Weights of a small GPT-style language model, trained from scratch on English Wikipedia: untied embeddings, 4188 steps.
Each number is 128 + 24 x the weight over its row's rms, rounded and kept within 0 to 255. Layers, rows and columns count from 0. Numbers have three digits each. The size before them is the row's rms in percent of the matrix's.

# k: layer 6 attention key, 192x192, rms 0.0453, rows 66-159, columns 64-95
# q: layer 6 attention query, 192x192, rms 0.0457, rows 67-159, columns 64-95
# v: layer 6 attention value, 192x192, rms 0.0455, rows 64-150, columns 64-95
# o: layer 6 attention output (transposed), 192x192, rms 0.0567, rows 64-149, columns 64-95
k66 283:118111146193115110129135124112130131129149158123150149131110145153134129131202118113130087145142
q67 091:159174197124106135123132121138128131076128148141142106118127135130124131148098161121135140118113
k67 080:086097101111123105172106159118149103150107128157131191137173135124145147112137133155118123128134
q68 089:130125095111124131109150099147101114092148173137156125147111116103111126144107090077124133089131
k68 094:112126124143138084129119142110124147120179161093141163163103140169079143102155130123182097167166
q69 117:140124128136127128184122123120147099091115137146136112105125104135125103126109121137132175133110
k69 202:155122100059145145113135136158125120141115118135112100125152107108132121121056148145128155108109
q70 137:102120112172140116085111133098144178120156145123136152145092135123111138155140121097128059138146
k70 064:176091132140115130138147150159118124169127156134159112108114134185195122154139141139110164106126
q71 091:078119144120136146098120147133131111145148137162119125130118139110122130084142129107120099104119
k71 082:123197109135128118130122136096164131146127131110153125131100175160124135136122099102125120122174
q72 090:095141108154096145139111105136124147144141105157117176130123138139142112164148153184152127143159
k72 085:162146103091140132119126165150123098139130129122151121128158142146121128132132138126113151134092
q73 084:093157154070095154114099160087132136118140114099164139125066148126141144150120114118125116122167
k73 076:135132118189143129112138158171149097111151176157077111112128102191162107100156129133117138080133
q74 082:125128128156120145102087122131120106149134121135095099123105120119172123122119139152097129123124
k74 073:113086151130141140126147105121136170130102159136131141137115106126081097114139131101148158123104
q75 084:154137045141156121109144109149173121134113109119133133143135102133170140140200131111145115090128
k75 080:109121180123106130140138143137100143138086165116135091130117143136144111120107122190157156149132
q76 084:135143151122150116125132061106115148159110127122130131124104080126126124144130141132133117109130
k76 076:127115113112117134145147176110154107143098152111087118132135147121125113142124151128156148154095
q77 084:106127111129139125175137129135100105131106159082118120134145146155137152100125094176156096134117
k77 081:132110158131101145171154161158163113141151139174160108100147105141116128092132179100120140106145
q78 077:148143100129103129157151157132148130161136145123137116135128141151113114122113140117182109121161
k78 077:147066162138096133111152124107116120103158157128142108131111129148092151154129096130112126127130
q79 089:104108184077134151119107077108143136165151158100099140135154120120129126122113145095093117134124
k79 077:163101096156151147182129128100123120112083116135152126146128148096099135141114144158163123143080
q80 077:148182114110108137170155134144117162125135069109122141138148119150140123146099125078129105160142
k80 082:120100089144137116086157174120128103126125146155115121119079148076128169101157126132130131099095
q81 088:101152153099116121136144105140156067117156119154077096121145098128145136121137134172127081134097
k81 080:155149119122097111100108181089133152125096149121101098120095144156125108119171158085136123118137
q82 093:108155152115144145170143115128132123122141119099138166142125133101149099108112104135128148139125
k82 089:160113155155121129115136119107120150167131103123113175126101124107112168168164122124164158094118
q83 080:147142138111168135149154134124079163109159168177103180156124096142102156106142118144139132152135
k83 082:114066143148108106137117141121151130091102076112167127086124147116142100154137118175158141137153
q84 076:133127146133109145177123113097121126088132175135122202091125121140119111088144121105125143102121
k84 079:164145116163121165087116141109146119146091103133116113121153113128153107186159135141130119164161
q85 085:143182150117082107091116173114130119171128142132096118120109173128145165092131144157104102171165
k85 078:100136117115133131141182111162133169113145117137146129111124124128112137120123119136150159105076
q86 084:132163141137145157134084097119186099152098106104129143085098113118149148171110139091138108115119
k86 081:136148148112093144178129117123139136120152143164130140118126095127111104144117140185128150120150
q87 088:130163151118109165077141097108113130111148144107135127152154104130137134131125135113096139160114
k87 082:143129124145181159133152117119132136169127151147140146143145139108124110167122123110115122087144
q88 080:159110104125125156118148129121081176151105132114149155152111133061112113085142121113114129116139
k88 080:144132172097104153160124151121148138155124102140117081130153081123136139109073134104112081112101
q89 080:105174120141095130116145142159130114162127133124091102127141132139141135127149061148173132098120
k89 077:153071125122113162145112133102118141125119162101113120121112089130133108108129177116114127153129
q90 091:140120142175104133078109102131099105161124116128186121145154153136139113139162092146115128107134
k90 082:118151079112144153178143124120128143113156182131104153128129140110093101124141179139147119140117
q91 085:109129117129127108130121137110122162101119123124149139108109118135120174126127123106120104157120
k91 075:125133124079129154144124126118093118123127142161121123112162152149135149112116114137138140132154
q92 090:136159109146186129119141146132143148099113127117106137135150121163141140142150131106130152099131
k92 086:167114150108142153122102129148155085148113112185154098119150119092117091110101135157131136100112
q93 086:110165129105152116086106105142162087178156157114128147109128155121131160172140189131127164101156
k93 077:095121111123125129094136147128135136112133138136108099102118131111127164142102127140132108146139
q94 085:103120097147104126129151141107133133137134129127130106124100148159166177115126134115107176140117
k94 084:146079138199111157155126107096106160143089162131148153102139108133127116147138095062125150123129
q95 094:146093128092135142108134159111139146130125105117083132089091120117122125138136099126163100152094
k95 088:107142120152124097124106100118146083136125144120128124146156087124124114150122137114134080100133
v64 105:164106141118163126138142081144100144131104143136137083128117140119077121160160103099110161144125
o64 103:121118144135113132146134150109099150152110101149198079134119121135131134087114114130139182124152
v65 113:193171093134112172125165098117082086137110075137113105114079159121124101134146175136131122104076
o65 118:103171160124072140108097100125117123153105131110132091134133155123148094112102119128140119131149
v66 100:155139120168137166127081112122153120159134130132156107071107126116102137110135133139132159147170
o66 099:145128145122088123163105123139143113133141156181123156097116140115140120142156135164162140135182
v67 106:127129144130194116150138104155143124107107148157127145141148154144132098143161136089146150142163
o67 106:155167083146172143165146104144139126110101154136102150120142140174116143121148124094144155110117
v68 106:152105117113148126134131102111119136111137121142158090101109142115043134136131160120104108173120
o68 100:138142149159114144125096112114070180134127139125188159156126121090117138121059154093086104180167
v69 097:166139089099126150105136191131162125148160128152096134110120108157140115112122152130115126108130
o69 097:095111152132133130152115154125155108117158115139066126149126093164147133112082123135146117165110
v70 099:111087109115140119108132124091120108136125113115152161118131082115129178130128155124100093113121
o70 096:143092149121101141095166096155138166161153131138128098155137113136138153130093127082144100146146
v71 109:118152097123086146094129178092122121081155126135122117120060108129102137101144150105096149106079
o71 105:120115116108106159113127109119131126128132165147093172117141103157115137135105130092138159139098
v72 118:133101119104105094114130098107151128119070105097119167115116119140140122110138138132155147132131
o72 116:148118114130154111114127116141125137134074157141089119126110134153111132122170122163142081114143
v73 104:135087114111114143130126101167128122151130144101134114090147142149128090148106110139143143093108
o73 102:160136125125115122139113123166133119156129130121128146126143121117140109105118126134169130080128
v74 096:094180141097113106155126145150158130126127137125106172125123109130147131128103112133119109110151
o74 102:104136107150143108130092181164108144101131128100124165118104121101166140114116134181120137145142
v75 114:122118124107150103097159103086166177115098086090154157159101100157171128106084083118132097099085
o75 111:123121147092119123121132155101083113185115080136144122086123096158148131125092117102128092121118
v76 112:131131164133124112115099121152143144121123126063145120124103116124165131121107135126217144126143
o76 113:127137108138193117100109113148127093122103099148082164123077112118135102141161115163167129142157
v77 114:169113166128151089097145152138131140170149107110122161104107139119080091118143124123167124141132
o77 109:092151110150116087070136146129122144146134116136141193097132095113138093125175104123125124129079
v78 115:166151088137101150038146110133134080149116140138132147124105112100125100113173137147141113115142
o78 120:143142126111186121099152150151101104149123130136143129130141114152100087106126076160137101104113
v79 105:101077140121171116124134133091129138135118123114162143103101084115120144129128102125141140089142
o79 104:136096118084095126130179087123118138166140128120147150141128124101140114117132117110088133112123
v80 098:128121157129130098150138128141138168119112126145085117125120113097080138122120094093162125113081
o80 099:100161091107077082092108154143111143123132138097106158139095105106120175136069113080152103106126
v81 114:161086137119107130151152133121126112150106137135089136139139107126098109142115126116137137133129
o81 115:128106143120101137152118100149181123141131126154125068134133121150131106114113132113134114131106
v82 104:110073149140121120113121127118138168149159115121157151145128146148140103157107091104126115176186
o82 112:123105167077170141158136122098114108106153133115084151125088104110082158136126156122153138141103
v83 094:099169122172144144155109155132138095186120121159080107121140146113143123133124150168116126163157
o83 097:118134148167084150146144153156155117140125156119137090134139112147101117152086126170113175122171
v84 110:155111140119131100169067098065135164112140132117128159106141161162096137123105187116139124142155
o84 110:121119157099156104126101101125152089085147112112121121134092158185103129134104175127149120167157
v85 109:167140118129124179130128138127127110116185108142106117113095132144160122113114103121095128091147
o85 114:144101158093144141120129159123150106105144152127086137139119152164139101103100122131102117099131
v86 108:149101158129120135132129111137080161151161084160135141084139121110092144114111165148150158115139
o86 108:145106107146128140140119139096112130150183129154148160078149133102102098106155130129111145108141
v87 109:163133124141084141095112103147094108152122151153117070106134125183149114125130144129116127144111
o87 107:170144124152090150150101128160116129135136130132117113110158139172138105097093163126131107164121
v88 109:132124142132149117125147137124188123105107122133150133114102110135127104159111117117135134114133
o88 108:113172153128147107152127174135150096170136118100123193134125147091120118126132134128123151136165
v89 116:122138177126094113145099071146117143149118119113130120133138162138144095126122104160135103126127
o89 114:130163176093116129159144112166100097092153090107167109106112142124105118158138134143116151138115
v90 114:128098181096133180130149112152120176122114177119169107123154164143118087123092104125097099154141
o90 113:135131176138152105148129090117066116094117181087132123134141181103170126150096172132128170138127
v91 107:133141133143103113148120141087164167126118161098144124157095109141088103098125182102149121158176
o91 112:134110124132164129132141137113129148105112158132133121145151133134125087109106106119136095168158
v92 100:140121136149144164171160147130119185156147141148092133135154096084114176110142075137112121147129
o92 101:120114133156132099146112124130102127128089151141136125133154121124134158145150054135144079149147
v93 104:137139164158160138117089113083105114094120136108119119163093176078124123111114108165108098132105
o93 106:127106138109102130145153149109094130147078102138093165115122132099102126102118091137105116130123
v94 116:148144128106106134167130118103168135078118131134118146149135072104125148076122177112160116134114
o94 113:137149151115121137147108145117086100083121111191156081150101120126146121118089098136152117148176
v95 112:107129123156122135094115102115137107136123116129121136107158113085163092157175112170167141169149
o95 111:139148118103119159094152136126137121198114129101117097100131123080123090108190095162147125106117
q96 056:117133141093119099140130123140123186128147152118152096112123113127126161088160127146137110110135
k96 048:114130126096136159108134095122129139161118092138135093136138139124135142116115143128103095161156
q97 087:116108142152161131096113079132092178094170152129121115110123097129167136086145127167120102113127
k97 088:145123113151116090134084105135133149145102115138104094151126153138111152157119165122101141137129
q98 107:137155133186142111132112088117104156087139140131127098117144109161187147121142084164117144095178
k98 092:097138130131128124142111136151150111088167128152165131101113148153123118148169111097120111138161
q99 110:126148195177114095093151111162127127121111113151149128131108097110129116155117141138155112130158
k99 108:139170125184151136122122122124105101091093105132133156137121082145132085134109056183109135118164
q100 057:129141162120106141112138139107130110140132114117162153125114165095125112101128075110126159133124
k100 059:158180146130146096091093102145118152122110067102135046151138115127124121128092142100139116133114
q101 082:126125124172126125141121100138103188079150113126129134089114078167144140101165150143113141130127
k101 062:111137146155156095096101171125144075153122114124116101170096136164141117164149114174160121159152
q102 111:116143118132124099142129132151132076123140105148122138149143104118143150120135123144128144094149
k102 133:161093134065118158143162170140108117102119135106097168137142124109149115147143083143131132100113
q103 103:158120129065079123111153102149138117129097121110108081123111129132138123111154139110119142138118
k103 101:113144131126150155155153105096142123122188159094110044107131123144150131117138139127154113138132
q104 109:165094084151123069107121159159164089128114118145119127147124149155140145105142141115123117129162
k104 110:128122105114084087124134129119109168158153093138126111140112121115148142126147129119142172142141
q105 114:151102086149181111153132081118132114136125157158159118159110111162092110064133077151155140108150
k105 104:112088096118140190119146103173142122124155130114116130146082136186162144108146150140095128176157
q106 107:079136096123122147130119144132150161075175131141114037109171163127110131166126146126136118069101
k106 111:160172102136110095085143181097130138148129115144143098098123149131105133142122135179132143061122
q107 109:110137079138118117142113115136145126155093184107133079146112134125091141145179122143150128192117
k107 103:143151090145092089091143098175169124142106126126130088131099115173132119119143131145159106099114
q108 108:097137129138138133118120155137113140139131087107104101102100110114068118106103095107097161126156
k108 112:133108095201117139146126176177111117117132126151135116121140107176114150080113155144116108091137
q109 105:159132140164121185094167155122120134069130148140122122177155105135092157146135148128116103125135
k109 109:128146105151153114147148151094100128169116105099161134106151145148110144114135113147121134161110
q110 107:100132132092111125120123158121082109140152124109117087117129139121112129098075145118127138123193
k110 107:123113152132130127169120201127135116097167080098110151124139128106128149140128132124137125114125
q111 107:094149140142127128078143178145147156179159155167176105133087195143132134120114140143119099143107
k111 104:093134108117150129098141170138120141156138107141154173170131133116103106091150146136105142131136
q112 108:172111098159131118159117095116125131125128113129101102130121104127135091119109153114134082124125
k112 109:149111145145109162139096144146134088152111108117085154146134143180101165152183150115138149173111
q113 108:133154122141093098151159160112138106124123133103124154138120157138149153190144127131112156103129
k113 108:147124128097116145126128151110098135117120156135127145097113106137087101145125139150088140167149
q114 110:123171138162126146158158145176130141104135116091168114119127101134125087133147127151110105148110
k114 106:124138125165145143119140172163126138170129141099140140091100153138114118089134158155132107135136
q115 106:102101141157132129172107116103139131106144142159154098157115131102134155116145135125115147146148
k115 103:141093145136175139127109108113145118077195116135167095127161123111103135139174122167159132162156
q116 109:163110126131077123124126135128144157135145107132108089167143172114169120103136132111096171118175
k116 115:115119136108127159121114166154146120143110119171129089165110095121133113135113099135111121171115
q117 106:159171084121118108154137119120134144113181097149179130150153106114141153181100118143107122121131
k117 106:132145127103106142119130121137137148112173119140134127117128135138126155113134130139134150173165
q118 106:081161095089158156073131125152126095113146124111181157115081092127145142132122127148099173114128
k118 105:154135100101117148133121122131161124134155133096152101170107135155185135112126141127125120138140
q119 104:101154114119164106155152170119151120138154130102072113117157108127138138133140104097186147071099
k119 105:101132087116125146115159174126150137162151137147151121124161163138134092150167098108152124219143
q120 104:124117118150141132110131164114112172125061155154095138084101109099113125133132130135115178157139
k120 106:132080093088158108111106152145145105096162150090114142089126080123142128116136083135164138138121
q121 105:101137120155103085140136153088101132121147126097098110147131102115131174129131129134110139076167
k121 105:120162102142158108135110151170093160154158137146122162117102127165137124118128124170151158140124
q122 108:159103106164099129168135120129146139113127116102192208123153132124131135118134161127145099143104
k122 109:130093124115135111139151098104099118095116128113127137159135169157116138085121104143158125125158
q123 109:104120127158117137157177162126139141141108134134120105121116175138141068084163099088129167106143
k123 105:136140163134116160150170158126139142101136135132149147128114084117159130094200116131130166097141
q124 110:093122090131131135100132143128118135102116152132147116138108146122122148090142105111093130177120
k124 105:137115125148149105099141100145141126153098113119140143138126104104149142095180137086159122136155
q125 111:168107131088138127139123154149185161159114128151124132123124130112114132131140116131152149115126
k125 109:105151144094100132153077141104139167178083099129163088127115135132116117113167114100114141132117
q126 109:125147155135107139142115119146123157141099151116141110127124098163133145149149143156143133154126
k126 110:106148155138096114128107150110128174119108127123085118149138124149180095141102198100133123157130
q127 103:126190128070180139141148116099135101136145158156113119131112141146148116081106156128117085155131
k127 103:134150160103168123136136181140147135109119123128125083160125153166146163140134126139103111166121
v96 127:109112135110165143147090145163071175117144100166145184127115098137116134149111143098155138118144
o96 128:154127114114106108130149133123102124139142112082134110126163164128111062100140135163145104090126
v97 121:151146120145159113144121111139117174117122172172121122159133166106143096137105169105140111099155
o97 125:107072116152127166140123135113132112099099129061136139105105131129123126145167120110121125151159
v98 125:155117109122118146110111157138112183140137162167081091131075123142097130147125113141110094138136
o98 126:103145192133118128140150075089135114116093151113150099126132122117143112122126117122178111154147
v99 122:146111141138094113125156123122162140156109115142138146173098132131101124128137108125123164152159
o99 126:106144124104115137129137128109119128110147137099086116088168127160159121131173111117150091111160
v100 122:145133139126150121127123135153097108177118055113120132173118152151123169184132083157129146128154
o100 118:113169100128091098174135083102138147121128157077153157133089138151159099112151117069152150122152
v101 121:104124139102132136131171144117117126171148143141153141095125128068160151168130136125111113133151
o101 123:138111116159120164135087157119121107134134139142136134151099089135092137089120147100150128125119
v102 120:148134118116154125144158102132138119135162095120107119134110146097138098114134122114125083141114
o102 124:129173096151122114116112105129109125154132160126116130149090167117149094129144141099156151152152
v103 123:108136096110142158115129169122146109142116095148121154106139142155153130117170136101122129140102
o103 129:100138138148090117135135138109136104149105160132161106114151120102105119201106139146088127131148
v104 119:141154151122121146102163148136131093105127099111102141084136096127133138122078114144121177123139
o104 122:072126137119109142124119100178170130137131160154106143131126163127130123136144096086112138108074
v105 127:105158130133110159100105143139113134131136119127154111165078117165110103121166142145122108157109
o105 127:138104094113123113142130158158126155171108100092112133109111125134092101089125147148112133119137
v106 117:128136101139102101154151160147178158172102123144140143103130139147132174111132171114111130148098
o106 121:173128129122140093138083103152120071108097122142150125120126103099137069134111100124117140119130
v107 119:048101086113157124168117118121104083121120162157162108100094122128166148103124118159117115104097
o107 122:115157109107147134141129142120148150086127087114075135115149113110083120162136151113132109128122
v108 126:155148144114107145123086115175152098098109124130119096098125108102113157149172088157132104117110
o108 129:141141098132145134130126133134121100137134129119139121147093127111166158079125132106137125131150
v109 122:119092149129102097140097152156151129127129164085150108094096137091125128095159105107109094136085
o109 124:172165111116172149099120134134100103117157121090114116144133110159141125103140153165160157128129
v110 120:155130135123124142171137139175125151138134109111178107110136154143083121110162172085141096086136
o110 122:118119142114109140152110157143107128149127147134137130151124145127067134189124093152109111130135
v111 125:132112152108126139108075155127125160118123136117124140124096139162078190116111092119130083083119
o111 124:137123117135105109147121130102119120123128114109136116139131159112126119153129081131086148141092
v112 121:122138135119103138088085129150155160130079148140137145137129120122148102112107069133127136092120
o112 124:119146138175085139157141111105106074103157101131142105105112112116081123088105152139091074139085
v113 121:098092132163161163147126106177107133164136128090156134122125165130131153159155143102151148103089
o113 123:133155149096108115121102141133131111138051097129145120149161135118133116116123120094128125144139
v114 124:135140132144131100121077132121109152133085175148109143083125141139139091138119123134110119173128
o114 125:139119149140115122103111125117118117125109131099121115120131133142116119107124124093140176114114
v115 120:137114101149120134148153143110146153114117163102116127111124140147128119122112102114135115150143
o115 124:128147141144133132134130127152121118150102105139149110118134141122089141146152153121100147115096
v116 125:130121066121125133104127138132098175118103121141096145124104102145128120137170132085163099113126
o116 127:141138167113146114129134127120157141120135154148111148128130149108115164122113167197145141157127
v117 133:143144130143117125113141152125140130174102150081133112140121082146092104135092098112150151109090
o117 133:098142131092137103090131119141161114091141151159136164122108167128125130066174111121127139166152
v118 118:122079116128139121094086127130082148127080143160129132160102121161158139125127120144118095142145
o118 122:072097140094134149113111116122128138135146106070166121129150126127119100168119147143100152136140
v119 117:145144136159097152089106110147090130107095179138144166145089110131169130129139127147160126112096
o119 120:156119144105138120111158106112125125132175138128130120075121152108091143129100153134171111104132
v120 130:117087106121103103130133104104150103106119148171137102170164138091135163141135138125177143140157
o120 130:136186166159132119116140134146098136129129086137108162088096121128104133135126118070124104136166
v121 111:141161094078123130117102161134150158100151142139116135146132128108126070131108113124086108122141
o121 117:056163166141172155129131144125112081108131106108115139127118155114153129128146129126090130075143
v122 125:125114142137124113106150097145123120117091126188119102171108149112131135119118158083125127120117
o122 129:134100138143079101130149156160122118113120159139149105138116098102104141135117153119154091154095
v123 131:116152078145107153093116118126152112138141145105097126145131131143136123147145088130126135129126
o123 133:061112138128129100100133172104133149127076124150107119091157095123160136102116134156128150120145
v124 117:120170141150145119103117118113108184128161122106111123097190104154106103120138106116131092099127
o124 119:152128057105116110135186170127126110115103146129124150105084102112203162182145136178124155110183
v125 126:098141129166126110135159144113132109115099112093123096117124103100129087132131147130102119109133
o125 127:118114077109126126118095083124104127128147153126133117096101133104055154111152128152194145124138
v126 127:123108131106171156170136080130124137131092165136091107087117124144165133156111104094161177133120
o126 129:147140111123086138108119138125150155148097132088109155138128148131097170090105125168122085146114
v127 118:159152139123128142116150149119122119098118140126142127142142123138145122121175130131126126125091
o127 122:122161106145120125139138120113123143142105126175111133098141097128096101138119127086110137114132
q128 100:107098090145152143134111192109140107174151079124143112125153150125110132128119164144107141161114
k128 079:099136133122135135099153084154130153132135144143171106139127160163110156100185088101153095126157
q129 111:101139146135139139131129141070164157115105067129127167125129119124062139091190128122146084145123
k129 098:151107125148124134092151145106105146142111157078133132154133106107142134123155118122108076154124
q130 095:123095086129127174106110133132102109119113154133145117162120148149159114107117137128110131079153
k130 210:114143113049147117138128144145153076136108108129121114121154127111146110139072135162126166108119
q131 116:122114114162112124139158141141114124150139102127111133120111119121120153178143082145112125124128
k131 098:143106147125101154139138097103136097135109146139080158167157139123154109140100110121103096119123
q132 086:126159142120135094147149147062141135092163111119141122148068141132104152095134135111070146134109
k132 093:115129108138133120080171117107132135133142134130125150150113132163151134137136116126125055161110
q133 076:152153141126129087138131158141129105140118142157129137149091160106117143178093116120135165147140
k133 125:128143117053126125114128118159160103132118129153121131109145128139139114136118139160145169127125
q134 142:165135122101094127133112097151122104182118180120135113142123152084161130147073121149134135088137
k134 126:143114129188134141096145125098110153132126156101138143161117112148138149129173104112109064160117
q135 109:132177144136193144115099120140132154108178113129104152128119143132145130152131148139135100094139
k135 101:084104088135044149105145134144118165143099149117115117116154114168114134117135134145112147154120
q136 104:129094125166150163148139122129130092055105122152158126119158103136152137140157118088122121126143
k136 100:146108117151150098121125162159108086126156086143160117127158159136126160131142114128129125130162
q137 107:127113069123140131148136101146102151134091132132076095092163095114129118081125155114114154122176
k137 096:115102117152153144146152125128105124070150099111160145128120122105076154139133150117098121168124
q138 108:130117155124145105131183099148126131139161134122135128113150066145166123096111129136094168167147
k138 096:120155119177146143106128164123107138129124116100134132123097145113094122187140150127166141108100
q139 110:092132111190132130125110136123151131151158164172101111114143131173119130110127115102149153109124
k139 100:110168134114101143088143166151117146131115159114144114147117119102124147124132120138156118140120
q140 112:093140119150141113113194152135131112147122091136145161114162124152166150098117163136115122112147
k140 100:147101128119083114149123149141123110102150123110099123099079143127092139128148138123094103155134
q141 115:106200132146100132141170188102156142152130153146154129122130128151153112112129139103154138141137
k141 102:122153155145128124205141096135133120139162125124122166109120092120111114101114075105112125157142
q142 111:079117076111129131119082152127118105120126118112129152162166137125124113088085078155126113142093
k142 103:104096102106149136148118108122145154088117158107135151131185148164112148150132176105141118137114
q143 118:103078103131115152153118129108103160130164127107141106131099121104098149101117157111144127115130
k143 100:150132165120132144114144094139158132132155133100113118145113097105131153131129131142123155147097
q144 106:128135125138141133138136086114128157123086087137102116147148149134163158123120115141147187120152
k144 098:082118174141125107148162149144083120116168101138169161126134126127127112137097136137135149124152
q145 115:108106104112075171155134166115133152123110138064125103126103137128162145118097135132135122101136
k145 101:133150156145116118129093144146140122103111134177119086134111105146118166142141143110167121133141
q146 107:134136076147108097161099124120113122110122139159126132141102167101158123101107126176121147182133
k146 097:089121136123082154155123124111126098174102146142137114140132125140152136145108127178128092147147
q147 105:116131152112129128152083097125112140069099108137150120119144123112111167142142110166123132157151
k147 099:159140119160162150123079161132122129088140143151107112095132178140133119119130096112081132137146
q148 108:114111163108159139139133152135148097128151131116177109122124140152112124169121146127087173157106
k148 100:131147151157130183119096196126138096159118135109147146113139153120134105089080103123212136123131
q149 113:083158119100150195107122105125148107142116138159150134112106115142175121099146111109117123142122
k149 097:130113164134106108086105130119115089141140140151132084142122125102155113121117141128127107151151
q150 107:121115160135073154138119176154141153119153113115122098121082105095085143148132130095156117142133
k150 100:117100097154138098154159145132186156151102100096135116138142114170117101147136156135080120148113
q151 110:136103122119130111150131143097134135121110107119155131107114152150102140094130127141120132131130
k151 098:129132126162160105085155118136106167156133176132096181155100112096119103126127140116153098109118
q152 110:117129120136138157125132112107152161132150141133178115134173134081086122116144137152158132116091
k152 094:100085092100168126113155149147135125147171133121135102121133134154117173159125098122158086107156
q153 104:110108142126162140129128110138121141142093099121111131117126082131130127114129108184153072150049
k153 092:158091111132117186131166122122126157156113126098123117122107147104111151131164140124154151112132
q154 105:158144144115089171148109150107163102100100147107116091113116132130127112122119123106160147117121
k154 093:147166127097081120140154160144123158155183127097104123114162131131144136140113174133131113117140
q155 112:130117129118116150159114101163130134155168135127091183115105167175114118136108121162127125109122
k155 099:139126132133141133127129111159114123119126092132095130159125117113139130148121133065137161130130
q156 105:074100128117158086111107121159088101077133102105107113117101122135146110154130117136097165168131
k156 090:165125126092128103154070128152149120154133127140084145155142121107123184119118153127117076075103
q157 117:157083112137119109149143123116115134124160151151155078119145099173116160157078124143133120111133
k157 108:113081154133118122150126140118158138109142102141116125138096135129159130147134134084138148098141
q158 114:124142144119148129126148120156130157125152135100122098129139130169158153160154134166135121136105
k158 103:122158141130163168179136112132142139156129115153120095132107122112117140150117134181126168114162
q159 110:143101125101201115158135098099128156127129143105091119129161120102100127069149132139113155127116
k159 091:155105163105106162115116091157100072105141139135142136105109133147113151152146116120117138128131
v128 085:160132103154127123103163120106168116134087176133093114158131109113124152142120110112111162070139
o128 091:131118185154111127107158105126102151166150125078133138144116098164084102083089118155205104134131
v129 086:116151134127129146117120162147122135122173093113123168123156121105135135143131094121152144104131
o129 087:124136114111106109124135155131110111138137159155085145140089152111144145130117085155098106136107
v130 084:123126095087112158115128162149088130143136127138144136173136093144181102160130135146143154168130
o130 085:158141146109075139135116116151142120076113111117143126109129118120118115142123117127121135064102
v131 090:146140124171142134137135109118154108123091123162129107106133133098135106105145131153132144164136
o131 087:086133144130130135142113114135134157099114150116159114141126157100125109138068142121105122168161
v132 088:157158145115120094152112114126128130127114170137142117141067198155085138143145156085074158146102
o132 083:129104164179132174096092098113106153137105153156107158116130099122101137111129151089146169140143
v133 078:097111090108101148148129121123121128101137112164150126134148120119153162135128128128105091137123
o133 079:105093169136113102139155138106150159079142138125140117160099089134103099136107131151135143142140
v134 081:121125152124158119126132099156121129141163141143127133111079098172126114144079132162127134145124
o134 084:085169114139125154142095166128134153154135112120121124128146164074148107138121127106106139092158
v135 085:116089137134102131094112147110116117098091155124103123092134135100118136144088092101114173155148
o135 089:144154160092125073133168125144100120093160112116119115129126081109106121156093106159157145137159
v136 085:157117115121129122093106115094090104091100102179134155113110128155108138125168125090121146141100
o136 085:124135149103120130137121124139077129117170166126145147130148085082113131114115101133111102130085
v137 090:137137167129136127151126095122116093173134118165129120097122136152116188129125130122109083164150
o137 090:108147146086108100165139130126127119105107171163169139102122156147082078134186125119117160138117
v138 086:119117133114144157067120180179136103115121141095154114101150103136108131106130156120085129121115
o138 092:128141176135173128147158128109129162122151111135104124118184134108136156095107145123123138097122
v139 077:126164115114158100111102132157062148119180104126105135165085101125100145050125169140143131134153
o139 084:136141122113113128119119149167167099105103136144115143166112101082136116171155082088128095094106
v140 088:135110153128141148129108117150152089149139137168140117101185147110111096103160101097097095138157
o140 090:113118085156199147177115135148110136116160153107150130153111169157144165133116128119129130148109
v141 082:150156097132135133135149134181152133141104130119094103109111140145151119137148144100087155105127
o141 087:131139160113116131148069171098093134137078109108115146143162115107136122096108135106155135150167
v142 084:125099107145137129152154115113133127162091160095097126103112159124133106156095094150109102157088
o142 080:124102150111117108107139109148128108117134148119150105127143185139121154133120160122084154159131
v143 079:142123122125087116122157139149093141083135141134107154097120152134122129095136166097159111096130
o143 083:132145132135115145123116115156127126121126156134160126118115068126161139126203147191111132149125
v144 084:141139098142123124110111139101078141136083170134163122132133083083145121078095111155154088139164
o144 084:142114124160159120123146147139158138087131154137100112132159112118119110139128120152096090100102
v145 085:081114152084143144102117136123154121107133131127100123128190119143139180134122153188149124140147
o145 086:155115112093168152111103159118147102063120125074143145164121089135146170123141151111107131112134
v146 087:143147110145161158119153124153121095112130115115110138150154094126127101165137094131107175096161
o146 085:087121104135137126111162154151090107130146178152170111121110166150111151111155120150129111114119
v147 085:155120107123133154143093125135099147178130138155105162128150134114116125104123132141136134086157
o147 086:139129135144130149104132148133157151100118154139073152131137137097156143137156113131118121107054
v148 087:120128150105137141128131103146155090118126140112154143147116151116121129091119146079115117129142
o148 086:130092138110167168159160180106177147075153124154124147140151120122097133142107130113130117109107
v149 088:146143128175169096103128113100121123096130125122089138149108143105125122116069123121158108178116
o149 085:131131112136109111109140183109167121119127128116095142080133099118167150121134137115117128171136
v150 080:162181132134155124163148117159085113094093102097158151126088108112082115145126164107117096154145